From a checkpoint of a small transformer trained on Wikipedia.
Size: width 96, 3 heads of 32, 6.65M parameters.
Architecture: shifted keys, value embeddings.
Training: a variant of Adam for these matrices, 87M tokens, 10584 steps.
Each number is 500 + 40 x the weight over its row's rms, rounded and kept within 0 to 999. Layers, rows and columns count from 0. Numbers have three digits each. The size before them is the row's rms in percent of the matrix's.

# down: layer 3 MLP down (transposed), 512x96, rms 0.109, rows 347-475, columns 48-95
# up: layer 3 MLP up, 512x96, rms 0.126, rows 348-475, columns 48-95
down347 113:477532544406456458476508460489446419559488561494462499532498475410492466484535512554421522492555444486515512492501499588481458464454468526572446
up348 125:478493478511518452548527491474529513490486566519491489544511465494496515519446440539572552508533424523474573560533403506475504491509509472440427
down348 119:471410432479473593541453546521514453543497536442513526538493443540486514567525564482509519462538435509494492573504430516508471586508551554520469
up349 103:488539538484543436446531391505544520475529463509509526490572433500480519537558563541482505500578484465424468535451517516501471511552567535468546
down349 101:506584440461504470505506422491512472448587444519486573548557496473509392542545478508462525541514503510407536510511541478525441515487536461429513
up350 082:457436507526600539494495467460503451501448442482506452559533523506568431559430393503501484491504531492548555559513484500446549430508525490556509
down350 084:565475489514451479572533495552487554566458601498568500518477468424520494457512526455488481519496458572432474469518463545489441455510573546509486
up351 081:504559522435480458474511460472460377429560481487495513524475524546537538457520463472593524545478490432461512484553507505428543549512524503476514
down351 084:455503522577519431558498488412515549494495467547514461492467542480504440524465470464463528519447486497463479499490492425397487492458426485537458
up352 088:508484567423506498445492541506526542483467550471499505525469502456478513590462424523571496437478472515504514440446574533393448554510508522490563
down352 089:471474505474510523518516485493540581475519472524539422485449499524478462523496466502599496473541534515527491527526562573494514490521444512488497
up353 090:549529569498484518473506444421571542503584538430469503499505507503486474530457564469486529439593528560472492528496474483488468480536442536536537
down353 090:442442477502552460458554528498516533430526533470564457564487484458506562503510500494507531513520539493493536442472536577488471596463504503476519
up354 141:449512586506476488528506554409567501474470435503475554531479553577448456437507429524458521493512501474434510503549442521489533475515589487524496
down354 126:426435536457507528521534516475543480484460435486485539527513540527507535490529451490518537478511488436417512545495500453527495534452609522525491
up355 089:479479592567511537447522506438524510494541468505462525555511520490514528519494511440478455504519476460442516535474502498470477460501488451566483
down355 091:494488540536609507423511502508417486499534550536470498500526481525523482461476521544531473507501447500530511463496498528549528475504463469486496
up356 101:441429505450503501447467501510474521456465529514541536531482495479488534469504543454535513493526457479461519602498570485544478491486520572499532
down356 104:460511527455523508499490446516503522551481572503490495471505484488542489491441542508482518474491421470536534495469552470471499462540467605508570
up357 120:513445493490458449490517560514526499525512553475485571546441503514470435522491501552486486499533468550490512556536573560464496546548488494456483
down357 116:515515566469475467509506531525522549547468570504498561504487529472481376521487519539435483519513475528440515530556541528496529486460467499495501
up358 089:469504518518475528548546598483453534440510534461555582542478524452460497517522450510452509571549501492469478473490504420500570498491513479495504
down358 103:491515514510513491474478535513545520552508529535472448442484518481518496505471529528553513439479480523491496464533526481484473475562493491491503
up359 101:442541524567544535557572506439514466486489554555492527539484530537520508465437431468526561507517446532480418520471524516448531451501577537548503
down359 101:479459520448501556451488525452490465545523443498475512489503491457522510551478490522422520477556559583425482498479534401538483482488497468476490
up360 104:483470538439483462506567529565499464440541552553404501515481543446487488476417485553588475508534538530466483527470515484492523541554530575459524
down360 104:422450544452533477468469519516482489501507525565498440514521531483448445431494424512566560573545544482448475517446520553538522509507497544454492
up361 132:464424521462491432506489535478451494522482473427436481568466530476528473504503537438450503507460472421464536509474518551462565523470488508539515
down361 122:460434487502500538487435573517448546521476488487454466511453451483498534609509532507514482486523493421470567522500483446460497483515455471495496
up362 097:512485527482513493450505582451506562483492481520535477439509503535422568462533526523430486494488458504437496545522476505495476480492512515540535
down362 099:579496493390544480522475528476515537494504467484488430477500527517578453521481459489494537489471468448475514517535463361514513519513483492472512
up363 100:499487471551524500467465456477502491511544424454478493514507512494448492521487530538506502598502533504532467465521418487482627521550515549583563
down363 099:548470493467551451413459485477467508448539498457517549476489461519431474535518455492532496469460494450570536520513498597531517553522538512533531
up364 093:537425454480502582462550514489575520521566464498512544575468473492479486513578478476526479438473424502444493535494493582496492509574452552456464
down364 098:567441458491519473461463478462529507574494529545538516513480538529446530515460523486508479450472413528538530484583554620528538447504457481504509
up365 091:382570570487485473447456507464415512478487488494438510474499509481506484484499485430500455578483485497499546465463467511506489572499523497577568
down365 102:472564486512477427401470423480472507466494483478496504509460421491487531483474519488514508512525498506480537469544530479475467513480526516563510
up366 085:456511535508513508481483517477563483499571485499503471422481495521500454513482470524467561501550521494487482561459514522456500543616504501506514
down366 089:532522495457561487476443528498547567418455508464534489510489456496554427481487486479548499515548583502532539523535530520573529525450473506538523
up367 097:461451501453496491540537503523461495465516594513453482505524522560496497544534489467592481494550521497514480530484513541453486480503579428453536
down367 095:493460521441494518463486512472543508514452486525456459508495530541498474534513603391518465512458534505524447548439435537405538506526530499466553
up368 108:513506442558547516563481406466488475474459464514510460511505448514534474526458527430487536526446475491469462520496548518517527438468538530576508
down368 105:512579520442503471483505548474564519496493500477470479549415556462519535546540505482509497437462514501520487455584534554459518450554504453492495
up369 089:496534492492517538520483454527571439457488448504477534535578573549435506537455574530533538529523466540467457471554559469504492496502566497496472
down369 093:520513509516544537471550508399484540508533554489426489512506487443435472502470522451467630505500499564482539485528501551517475471470488510479477
up370 110:523532478451495559519489511518571530478509509554426519491511452496453418487526508403528465568492502520552433579532442512526484469459575565554479
down370 108:570537579514464549535517445540539527501498537431475465525465449445451435521476528500450471481457489481451517472512521400477464597483535473497493
up371 100:531423558483471509542485527438471509511540552494512541441571481453465461465419481550561462524444538496477483502463472490428504428535492444518536
down371 098:528507501558532563500522579529496449579466460535533505570480462510529483548464476537483475559480484473495473418475561523534498567445508483516530
up372 088:521592431418497471415514452524486465587484447519495525477499472534524510520477524484489451425450481479538558464552557452523429589488456484553458
down372 087:497449572548484526570449512495555526407509566481499474478556517488467515483513436518508526533528529532444448506458442490486561433558595491455544
up373 099:518469545439507595510524420458502497489531474469498481555546534473465457473493476433496515500488550513568521470464530507496482598556520478517448
down373 100:467474466488522421457458561523478458482519506453587451466509426488479519562530446511496444496509449396449448508510465535479490460538507556486485
up374 090:496536526535481444455489527516514584477502480468542472458530536525437535489530477496438437445553460582435518593500540497438531521519557519479497
down374 095:486526497447503486515501488543464493470517538451527458502457482534480478506531422485474508524524452504478514602543605450496538486588500530519522
up375 084:518503509571540420554517475539546483468479566441468512481502462495421498471511544534465517516500457479487484523530511505516587432568471518553436
down375 089:466461499521576494526546471511497509469429516466455488488465476445549474490495539513480525500568521478462481446538456479574551517406404561574542
up376 092:449577533497468476491493550466511472479503454473537566584527537494501452453475500496491454514507545418491510471538498486520540506532498514524511
down376 094:567513518492530508474394545503559494538484514513470521555441468440549518492465548501596469451493446491461555509435461525485511561548532479494525
up377 089:515468477520454459450450597531495458463543531518485553523537489471473414491556515514611443526548491488515450465502555512502539544462479472445526
down377 102:470528457541546472488460522457429480542512483583517487430449537456479482549546456527525490512512469532531525533493583563468439552510418535450411
up378 095:456506560493524537512476486501512485506500470451516572482507522485513418510411508506556516535502490493497538426532468494521546594528518474486514
down378 097:450526471494482393484439534449487505482447438449505529498482468523523461495552438431473503474507501494488472505551500593482563545407557526528470
up379 090:524414507460548559490550549539517471487475425485480496499441490475487377487523516570483463546520481555532464458464471481434557502452525511494459
down379 088:477531534526492433487454479503482488486499569458540513477554485494477508537503506462509626497418581468476479487496508521602449491567519481482549
up380 100:571533440542483486545515563433509465515505575466444491479444488567497474483562505393514508531478490544427483463495516482441436453447486502565532
down380 098:476513568417522509530448485525512553475509558447486492552538561399578476468514475501482487462444512469545508523482519427460582581467499473479493
up381 096:544432556492586545480514454481526504508532457473489467469449516498480510491468575546521501519613471492512450532541535470442514413574518514493514
down381 094:509527548492569440456492486450508487499500442478498567591488493519497516439476503469500521548478521498507453498532486488493501503526521512534502
up382 090:543468612480506480488473526513536552484462516466496467492561500489506526520429478544512526493472498576475491521512545501482526564473497481558459
down382 088:506523560476513458462565510473415585553520522460528546546528517497532526462444559487468405475538511489425471491540555492404457484461461488506431
up383 106:474411563564520476487494543518475489493493427520468416414512431486563486438514534475453505496517507497524482534565518482503596482488512528507492
down383 100:512515471414524552495450482440517483493492501455527573555447446537480472537508548466506528487493514471441505429534502496561456490486479476432525
up384 101:473432589561461531403475543470459579495548493486476505495525462475499558448576574471492440481578493528491490555452518485438514467509494549549525
down384 098:500533492461550482567500491477510411504543526464479431488514563476548463488503432483482549500464496504506579455502514519527460489517547575411546
up385 100:507498483439510513512464537532537443465606557511416514554501528524505484481534515356515462533479525510567552533550475471505510468446534575533549
down385 102:492489485591469513554527488520543551545462447507546493435446510497449442486539488524472508528485501503455424449414553506465515532541516471500522
up386 092:416528554500464506429508531509524490499476551571491457443514518437531506485569549513520493485464524529481468482479442511427536395469514389511477
down386 094:452585489477535481400515565509512460502508522525562488490491465448527502479536551492478487459452481441498492409493474524469517377518447416477445
up387 114:512515561491534534495512493568553450492506431427560547472475544479501462590503523517497496463587497534519465513484555588510513516513488524498486
down387 113:493428516524562519529485505484476527512512475507505492486493522572509455497535433512489404520487531480473474492539584420499531551479567486534504
up388 089:493446545496495481559464528484518499454507532487511563451407416437431578498570566531479514512487482536473449498461466527477517418550477487526557
down388 094:512479514503527510613502515459471479431514541361516527487418406485462481479572568514526489534459482473513447480486439588475505426515453519546516
up389 093:532543457509506545507507490541558557478552522481559445477583544549566532506448497478471493470515482497507419484553587513444568537475605459473434
down389 093:483517517416545537496532509445502519556491542458528473485498513488483613446503472510514434512556532508492542484470520477459617529454435505496430
up390 100:539472537508510506499395501560552470473500539496446570500537497407541539465500497530460543428554464491474553519540513508449487439527528526458467
down390 101:553474509484505513492438519528495444556518552495407567469508487447558511438559521499492515467502488451503553459510546562418503391491443568545464
up391 110:474572529441506523506436491421505435503493419488489516498539528458520470610464435501527474493522486541513542539483508471532485483505477493453521
down391 102:551428505514543459452498576527491459519495483527572459595531428528491495530522542476537486485455492454437482520492444482469552545466505467545490
up392 104:502542466489570532489452466515531483476560443528554481532456473462466514538515524561497437480517497493450443465524525514482543560507554516524463
down392 101:486514477468501509523498502547530489522488510474578505481382520444487497516519455502510469504497441445578477460519505556479484551520534514600515
up393 075:473462513451501435453504524443525556456521479504523504491506438536451497503502504444502504467564526484509449455494592544533534481527522415519516
down393 084:480491484496493435527503513451552608519546557431545463598457434513511526510495484476520539490505472422530424521531576535468535471475488452488501
up394 103:509503582459452534537468434546450402434480494480552571559535459454529467491525421536527554504462446495511456501415508550471506541590501497463532
down394 098:533482427494479492454558434566436457460490485471523535511493521436501537496529464526477525520449558491485501486490503494403471583552522542521538
up395 127:532502595515489495515524523474562475484528511482499568495570451491465441548455512548552523487472485464470452524483484461402516526529466502492562
down395 114:505535521570498480457547533521509432564501436582488514532504423524536480521497455503429563532421472458545429443516506468556440591460548490522494
up396 108:569548526477529580462548440517491474473459520463503503510468527506481503485487459491518486497464485509470491481470473543447426430564526498459475
down396 110:493488524448525586484467493457469463501508507433498510504500490540462522445420452506509547518471487454459517483485488457490453481523528444480520
up397 106:498547530453471507480473501486496455491484519475493394441530610490487506445575492481582494504486432475564459512495529546474498519566550460543554
down397 109:519516511500515514452526486449480494533485498503518410451583562461534495468560551500543491481524428444496511554480499527489466585485552514497487
up398 112:498487494523486478492517478451487548502425442469491515528498486433525504548546482460492599490499567466463533485504439507539478491559514506471623
down398 107:459385481421535494518501436488527482445479511466556442502448483497431444505482409539479462491540499524506505511526525411488510524457439471558407
up399 097:454479476527459558527527459477515572500500593506526473526493516465451550520505500480510491431462484484479480591629543512471498490454563536541402
down399 096:520539468483473489445465480528431546557569553447519514513446451543492525581512562530465549459447476513530529457497553449497511506473489488440537
up400 095:509504556468463549445400503499554501470577503472493548448507534522510557463524516567473477499593476506435464516430514522459565525528477509470509
down400 097:481537482462524554472435489514544445479512537447514521395509528489485499505476519486513476544557519456521568525495503575498483539508482503461468
up401 112:538564475506509514457485521446538446489487460450468381425484573510559475418477569497485555540519392518515503501512511537549523530501497532548491
down401 110:474498543453567476474517463486477477484476481446507406480561540505550520413530522546500509558545401486516539472418504550537513534505474557459503
up402 116:485511490526567460545515456534475490461473486560501467524539451556541478478451512443468541619430473545507477477490529509530502474511556503510466
down402 113:503471473516514532507480447479490543474466410532549522509502440511435552505457501459474512597439575471554441544541495499509548476493508522498480
up403 102:537565538434495469503520559502434484477570516484516422487469531474529453458490420464425513507514501495442429457459543486508506466576569511483482
down403 099:532569507519478526544518573562484464500538574468497480472429531490494467450534430499467538479497519532511468525426477523541532500516491580492491
up404 098:496500554504496545477445510552494562484549476507464477462488473424415551521482571511479397543485480510483545483442423527467506529539472494451497
down404 104:482511521464508534461508495532471506432505507516510511471458483482432524508496550489505370531475467461527510512479435657491548509523474484449470
up405 094:482472433453480490574463503518503501498497495479415529439469483456498534442492442456487540507442458452484469520518483494565482538455530532439456
down405 091:523538619516479548460536456481487432532505580520508433536499488490478466504486537507497505531460572495483550367525460540463520517539514454548519
up406 114:482477528410496469497472476537577500512529501482463501520447504525462482439516477418569549516560512525591494489490474504487506504463462540532467
down406 112:537519573532497493586490440538562456503480592468558457536441520479510541451440483505526498523456530550476510434487538502443531480431479505436508
up407 083:447475466534549527499444437475475492468478471545551507531567522514454521462499497554487518504527498501459495513553479533509533427525510574500512
down407 087:445466496558496523475466497538550510506491474555504539427562530538446493472532502570480481373495544478484499524554519569498513457495526560524420
up408 098:475481441496515527541519525492552465515485460450441509601516512478527500516498484539463536561496514447565477458515454511505540520514587479463519
down408 096:577513514481550388486477494492468544450518509485540461459487470532567516482513524493495516499463517504517498482480461537446503497501478470451582
up409 096:510486491510462489568471517557587500509479567483461386439496500444465452462516458512434497438492491410463427553519515493465536477556541571491489
down409 094:532487501592469428446472441475518459569546496463440542491560452470511545540574477478567486492474545513540485490530413484501492527411465500484486
up410 113:528517462552466470501523467438486500467561577486487463491487593551539533479503504505478560501497495500502485543481570528391541472512535528461382
down410 108:502513485520433461496477490468482508507562515453525471499476549480542487478506534535461534541453498515517516562491487522440439552510505495509464
up411 114:546545514533510559516473508562465536487570555526463490474491519474569489512530442441496582441447498467522546468512502550522501510448459562493473
down411 111:480574505481500536497497471530462553536545517549454505466491463470555472472481498494527544431472471530541572484511467478510566453568466489346539
up412 101:563540488435497494524529503516543453454590497468493486551520525410470475513534501454513577494481510479526454444542495508388498456484507539521494
down412 098:549531534459510472533470437487527487395534455428566473565495536422537452538503453479495606486468513449510495537470541553449507477545480520548535
up413 090:504537467507531404483506451584561515482536542538503502557498451579523548445484460552481591534490507505476471456527500549501443481482542570523518
down413 098:497432463515516487499515513504507440522593522578548468522464411500501530462516517520418536500505508480435523447448503550533467550470459498568449
up414 102:525504530489547468470495413372431420439468462440569456477556464455548586473506450488584496553537542537536474462480468483508447569463518535457510
down414 104:525452520480504433512483490503480483538506544541504514489491503486496369536461480511483477418436495543490450482521486445447511472529532490581511
up415 089:468518485490481519527476497484540527510502498463530495535534564538533487529509418470471599520492488588498528519513504542446498543506466519417498
down415 093:506481515457516436466504495525498505438474522506530587510492476490480540500519526540532465469398456479472488500514427549469441484545513543519506
up416 111:521497486533502520530549413505475460419505573404424464526477568510495492528549480554525524467528586502420465428495518516493487499567551516467470
down416 113:550494487570383529446497504534487530457540495455487521514478533492472534482414474518482540446560631438460480470541458491552465556565524519473448
up417 098:483408512498480458496505528520489561497496539485497503517551531452425527531446527502533534491529523555475430488341444551499450493440485442461531
down417 098:530482498431545519540449504486508483543483499474506486574498551506458497512460541499527550472511532481555478472408454523476439494452382465460526
up418 093:566437541485498464472448523500537498494551474506536461532542520515468568484530524549463470473427565510539412492468444554476557447611556413556563
down418 098:602447498484492458463528526479588463530527513494552481613523512500464530493543568556508462483446498501560483492488442637465507504585528407523523
up419 104:448598439470542448531483466456475483461476472469490462519456525506569483472501491478493518522466443543527505537545498536517462529428533468479542
down419 100:554508536504490421458443424527440418531488475504458537557540461583481480481425513560528513469483479540536532502500422502529493526514483517552563
up420 108:409506461519518521541475483475547587472543536457491460477454497541419465539432540507493487527511453459438467524499436515488527511552459519508505
down420 107:460486518538509469458515483588548559493537464493464532541549465442572516500555518433466521577577536555485567501547465514552522466513450518458473
up421 105:513441498505523501477412422501495518465455454529553420460499483529470504596529497494573515503537514478528523569545494610524510481422495472546432
down421 112:510585512510489523522555558546509467556509518529495499511486525466506453431529470483446534508488515499500497493470552242480481528562529497449511
up422 094:517503466476506509431468482484463534482444430504468494457464511515454520521483528468486507542501439522518553523501485543473519570490461438499562
down422 094:494506485480446511404550442473439503471481480474458539469523473459505532523511510522484501477509481494522495505515481507484542580447480506545487
up423 120:529556467444581503477485449480573507454595441540543466580454517456421505511495533512502575475537445441516427519536542524498469488521513459456435
down423 106:472569442529467468507448479433542518416523383555551486554451512440499541525471533503543516546486424508534487477542515515498493531515529480495438
up424 100:502470564487531523437456461492535546461504558476544514452445528471481538466540576584481469515553513499439458550430489526456486492536473510480491
down424 100:519514455478600471537457466443494469452548540488476446513470548514501480516482555514498509527511512551434584456513551451508475494500442570464461
up425 105:506507513431486490524447463515565450446469434553585542482522535475428461519501508483476506531518469485474567495568456520522552498539557474566467
down425 104:483512453549450470493489527495533578556461475485454549453448493491550484445430419526550446556502538487529496516432528452543520515548492519409483
up426 104:368451478495551502510488494475488508458479457454497422452521533436534499486470465465517522529487495513496483546503497462565578471513566493491446
down426 102:469466495479510492506470498601499542513512491543489496469512494562502507562458404428519496456503523516541548555498500363479524472549540492487506
up427 113:529474545446514555549542476446561514460519545478491481459449582509487431492494471517469534515461485494467505411470444540484552481505545494498435
down427 114:470555565503506492496507454536511512567406489509530487473520499468524502505506457524475489486476494458546552493466456360516468557493521443434537
up428 071:495528467536481528499483550456507562496512559450494526472544460524500487492592546509551496532568518411565551516533421501529530465544585576499514
down428 075:531441509475519443565527463581425485542451420589519500502472512429444539487485534476492489474515492579486563431496504500557484503476523478488523
up429 114:471565556539444546471450493436488538479517492470492488544506475453509452533453508568497475588548483618480469501430485505453565550578441568539560
down429 109:468546481535494452480507520484455545501509508493563505454547482450510449467506503487528518524514523523497526439521485529522524495530559444454563
up430 092:462503511510546525584478441472526466534559487499522451487494500454542549488484522582557518468499502416500467536501459456553530449553503510449521
down430 097:512505480466456584565453499525538419552518399506486552486504546529563530482472515477529520562487471547502484415495533444477491566457434463484507
up431 114:481477584448469510506424477486529464488440496488479495534505508506522453567540449413473493546475509421458515476532419509530461515417496433445496
down431 109:481474426493498490463489477500508478516554525561495494465424488462466525496480514480539530558529512521558457523497533564515444514512514582550530
up432 089:498512457517453539512552483523446508533561539498487529517518504510486534481484526529578484490504479489514476496495504584516564506528524462535453
down432 101:567548489516480529505521519504485485580545514463519540546502457525498502581452505529542490477509512532503522549489504651484464498441484506499540
up433 101:526481542516524484505456472481394473462497459515515534499525479477487485485522501474529519509499535487515447434478524521510581462473477485483486
down433 102:523504502465444486420475450447454524549470457479547550434523468487504453481498484517535487481454505504455413489511433560544599502464493522517450
up434 104:515504554558575535488515521438562449475456438441482518545421537458529463582497543558526508505494548472431447495471513519507531502546554476438457
down434 100:463407508464575478528498467440510423449462482487593519431477524485463435491505405489442491457489520466455490436507498537548517546455522505535526
up435 115:510458494503547445595536576533531513498426511477485459453455561498495434493481522446497449478456462477404528453487560482528554451458514454426432
down435 109:512525487481469508411483439491473445544520522512505507545557395535522512495537460565485555508528500534624502520531461514506479548508457531569554
up436 102:412545542509523499544403447463515526544444501450452487526522479496549499501432576530593466490494431505477486449514547484455438462543500474534522
down436 102:570458585475475553504543548516504520518502451501542512482460557493497498422538487449432488504538478485568500527505410549501554496506488447503442
up437 100:572491547524527458489527484443502497510508482468558521475513486438413543474528534557546469530567560526503518570496447490476518490540503468515518
down437 101:561522469459575505583439459516497524513472526507434463535453496516539538536467475533486460496465515515486578475578506526516536519510493469444529
up438 088:483409523475517536533500525517486571474514580475479528458504537470476450478518490568438481511550480502537502548433520497444484477466483497529528
down438 089:463476546485525475572508479422525510477498536552513525467446539429478446477564542471451483429458529541494500560485483467442528539413504605516454
up439 103:442491540489488500480472435480486429492478535481481557534516506539508481509477501503534535533503525427453430545456500477549464525505502529525567
down439 102:466510441457461458435493421493464518481544533474440569527544471508433520515452464516506522525510461521500481505522463531509476565459502492582553
up440 104:494518529451554514509496424508544496466536499453487543519563536515584467472554432500477478471477501481538480564534457484496465525546515471523545
down440 103:518553544498554541518574468515461473470500507547460500532469502549460540473421500487527454477496488481484472531459516573517429499591465520531504
up441 090:487477510457465526543497538419490476486496417451540508482514503533556402530485480533470459561489506515435533461537526474439497485551500489476563
down441 090:523509470565534501511503517537519464490473533510453476533498490516480572569492516455543504490550439523489509542390498547558456503414503511504480
up442 113:538492461477501448495514518467467538464485504455543484564540455510508498450498457441471558541430500449519538437507535479458462484476439481427599
down442 112:490547568468498487502464491483556459472470468523551481479441515475461467472508471513538502549517488525509541510565465440609525505472550485508434
up443 114:559489523495506543500505488481520476474564523462543473478515505483480454489507474547518483510579559581511461560527446535494513470478473565529508
down443 105:568486473470528526481488535521510457486523438475497440516534490521475448481490514572449473471559524523586419509542548517531482489582462507516502
up444 098:497526485472518513484465544538496475473491465507467501538482450418529492499544540492511437510438490415476488449546431508522539530503509615536480
down444 097:515541523476477530478467517451558515442584505520466440559495449455538458545446517515495514504467511472469431481500451485502502590499508478566464
up445 111:576523554528519543597511513461522551524518514525511430496464532546480507531502463531511537525427478486513495450522525519382517472512495488426475
down445 108:443526488538495485438496459542485490507509519502527524528494467550524517494469564541471508475563539464477506486524533514454503462445526538566495
up446 088:502491514525520500519505447517506496502591497423456437445461515483542489493456573471474556514500550532439500468469474538467474501406495458442490
down446 088:497536517433560462519459471545553467532413410469505483468477465455537519421512489476573479506505540513562533504479469460458490506487556425486504
up447 102:469392555468485531500491491455495562486527492470486515508491492507510442540451513437496492505448497492468499472382487491495532509519496487465489
down447 101:462498493471528593466424535479453492494513518458500512503482468503522572599483464501497410468496482480473544541479540498460521517531416525472505
up448 087:537572461464473443574543493496527526463509608537547573533482516503486585526465543582535506590484483517502452535511453495450448458558515502486525
down448 088:561532473510478482559505454508477489495522565482447521529534462491506512510523533501516566541532493589478490453605461429516446524495467511533482
up449 097:479557488443582499521461549456412595499531501530518491488567464485525451480468569413568503485502496548528460501508512516492508470541518527474558
down449 101:536526502472456461497473457466470518520493421471559506433468425477461542525552475497466449478532496472511451541565510506503476504521474503613476
up450 099:460539441476489522534531499457450523499541530530513419526524468498511487453452543540504508563505464583564516510494456545462436468581486475552474
down450 098:522571429473556452466482476529484521554512494492539472470567503502511500504525546459528520517537459533549535575541479561423487558480423484505485
up451 084:485520515507481524501502485540514486437545511496504468461532495498475547498552441441522549443527444427455471529470506499483459532486617544523505
down451 089:496500509499497451432493467508562509501500558537528501445425543491494542554570526478469540544561455525449446473485456507572469525542580468575530
up452 104:500421548539444494530521565531446557501562492479489482488449514412554547501479546544508507451560506541498421526471445519439515530489484499536469
down452 103:465522468492469439626478526485459541529517491495485505538415511462550445481453540533539483452449463492505472468475503587462499556500465565474473
up453 072:559470408484493559527450468499548518514484564486507447531483586473447472485502488465509456527437394493521458545456474475454521534517514565556481
down453 072:459461524466542481546470415480497510447563492393515463469454554428498456527488508513554509505496492433440494548521507475457450501540485491557481
up454 076:526505485500540486461511465498443560511501537458451506537435461565518478514502539490464508506495426506504575511556485503446490480451554586484506
down454 082:455444538532511481537551493522478530502592536485467531586525533499475524484501496425509569553543550515546561469521527578523442522509465511498501
up455 098:495563518501529480534533533525553519447472521446568559525472526505489490509489491506542519479495592449403577448494480439533519486520546461424567
down455 101:528462500467500563443503567492494480473539511548447497448462543504491517564489535440507510484532430522516482493538481405557460520566507479519508
up456 101:495454545531459565492464476554499550512513509498533576481481532493474559461531531497522474499595461550491492492446432537487470505482460485594503
down456 106:482518452499464549635430523502508450527488481394497480531464546525540385551510475447511558500509456507544570449520467585502433502503439482531502
up457 102:528549535475508513530566502486463471420569467578452514533534537479486482410519458487513589551457461530478467460514556467533536524531546572509553
down457 101:484490434520512534501510484546567470514524436519452462566529529431532499464457514605495532514496453522414445542418576463549514515510538482476494
up458 080:486455607416497504523466542493522498497465459461435496428482466594406560458458514447496542451540590532516570507478539546477563512497513522520514
down458 087:492498523447513503539502538527527480472411443444468494470550471522446486421456523503614454495584544442477581516547467537512552516492456498506565
up459 111:561450512502494447489454494491526501518507480457452491517520448421449561574469478539498497538516496533541481497462529537456482549587580490539515
down459 106:522458536434615480476469524462453519457441524477446494495464456509469442590546506506558463488558501497516536506511516563484580500525516522543611
up460 123:492483503497556477532504505436515551501423504434525503548515516470516538440492449469489586547539491526477555545448473497446456450496532537485490
down460 111:460414452494495560555540531499494480498451488476490475471547484500491466503608481487472472503527464528511518497519495389475556499471522456517455
up461 108:477462434570505493457511499437547521419512489536523505533559439511492529487412485492535579603461500495514505439489581466476518468501520479484487
down461 105:488484496498498533511446538490558447488440395498521578502509461496496510498527540505476457574536483512506500510537526528492555526454555495592522
up462 095:483455487566544495435500491501481521475555426518497462523477512480464473514583461461514469527503391559447448503488453489541518515563491466524509
down462 094:510493524513552480519491501465472461508532491412582483515481461475484450441525527482528482547523501614498411442546545505539550490522441507564491
up463 117:535512524518532423540537518497482429483583527397464435498502475456428450543551530516597469479499561510455412472475531476478484495565487511504523
down463 115:508529474509471521491502468511539519465553491474541481492523506484577494494476428498588500455494514434489506536505460565557502528504514544499500
up464 100:472407500489462587520484478467555475513532460456430443477516498482544418453478468489479511473526517585430552545497474450429523467567549471509450
down464 099:492588484556512404532562527571441529551477559451533464496457512510488561506475489530503530531456526459543478445532494560547480490462510503549545
up465 105:510382481496521513512487452452455437507559450448500466517508418473484475511496457524488533540521486537538499499468507503499479564434489515422568
down465 102:483520517500476463469415485501514591506428546512521560509512521531529528515476492498486443504484492465518475505517392450533536515536557468505499
up466 092:493506493561514493523516538461524560457565418572439476581564508508520514527541517445575478522475486519461435470500477506481512465503502499608471
down466 093:531457473485515486553551553409497512478485417532481468558519544521526551483470548530579459535503459529535457410465538505492528523516482469549512
up467 101:448509507486429454466447502455535443481497525497569433475566489456540517559529470495505513461484472483504496433391491523538487547623504450405507
down467 097:549468508496550481457450432499528492538569566478546519543494491501484505513560504520514498538445558543569488449471531521522465483549480492396471
up468 103:445441553497571463429489499482483535505478467526476472494463536466493488433450497466563494531557527523496525468475542520500496509525533469518537
down468 100:442463524491557535439521530461488494502509520510495461514398520471483431539432503482503514526505462487581522481527542494485459510536493486539522
up469 079:534529505535485528438450521485575500416532548513516451588551509504403533561497562450493482520519422520480445567479524520433503511541566527412458
down469 083:551517507565526521538420490458535446470526459474519436502482521493494529629553554485562531526523512535473484543493503538493538512495540519447487
up470 094:512421549531564521464479483506586478501473461508480484455492531472454428522533563482532481517493535467508457469479574463454518521570614502548480
down470 095:490493534536558385440502538410492446501466581478526569499474464494490461510426461516458488467482477500463493449521453466536477500563487539457504
up471 117:488544508524505513500496513468472472456527490482524608532511482444563511457468423557469499545485483478444451416425462529553509507523536462477539
down471 116:512583515540464467501484453553475505493481467512521579528478475530499515469483397557444564538516481491509545441517570478546472555533470445480518
up472 079:550550489510547488434502451542574552468515506463454522483438462490428479477534535517429488517488514521437439593525520514450512498479561481513484
down472 082:527455472479537518428572455486492463442401510496444562501501457498447446510541538428435479470436495555491480501517519441496474500458482493545539
up473 103:498431503562544430537431601482589498485535466553504530452529514462487471535548620544543511528480479533517420449460527511421509514567520438484515
down473 115:445485514519537514515477497538533485563493510615437547474502502470509504547474547535528517467457457496551468500463542499510444536557552482485415
up474 089:551551507464511430562501523527486511475523531480576447533547525456493474522550432482583547481507487537542518523583559499466457526538536512464482
down474 086:494570528533521464546479514519478464478450470506552524553403521437507449547445492479498510526496553486520513476477435518409510549440450457494499
up475 102:487526501497518430468483572580515503469562534559467505491507520532508455472484521528518571471517437561467420517440562477441525529445519480458429
down475 103:485568493506440509490508497529536554434417529498508452470480489487446534436468518530463456485512445476561500518515426539485435554504445523486513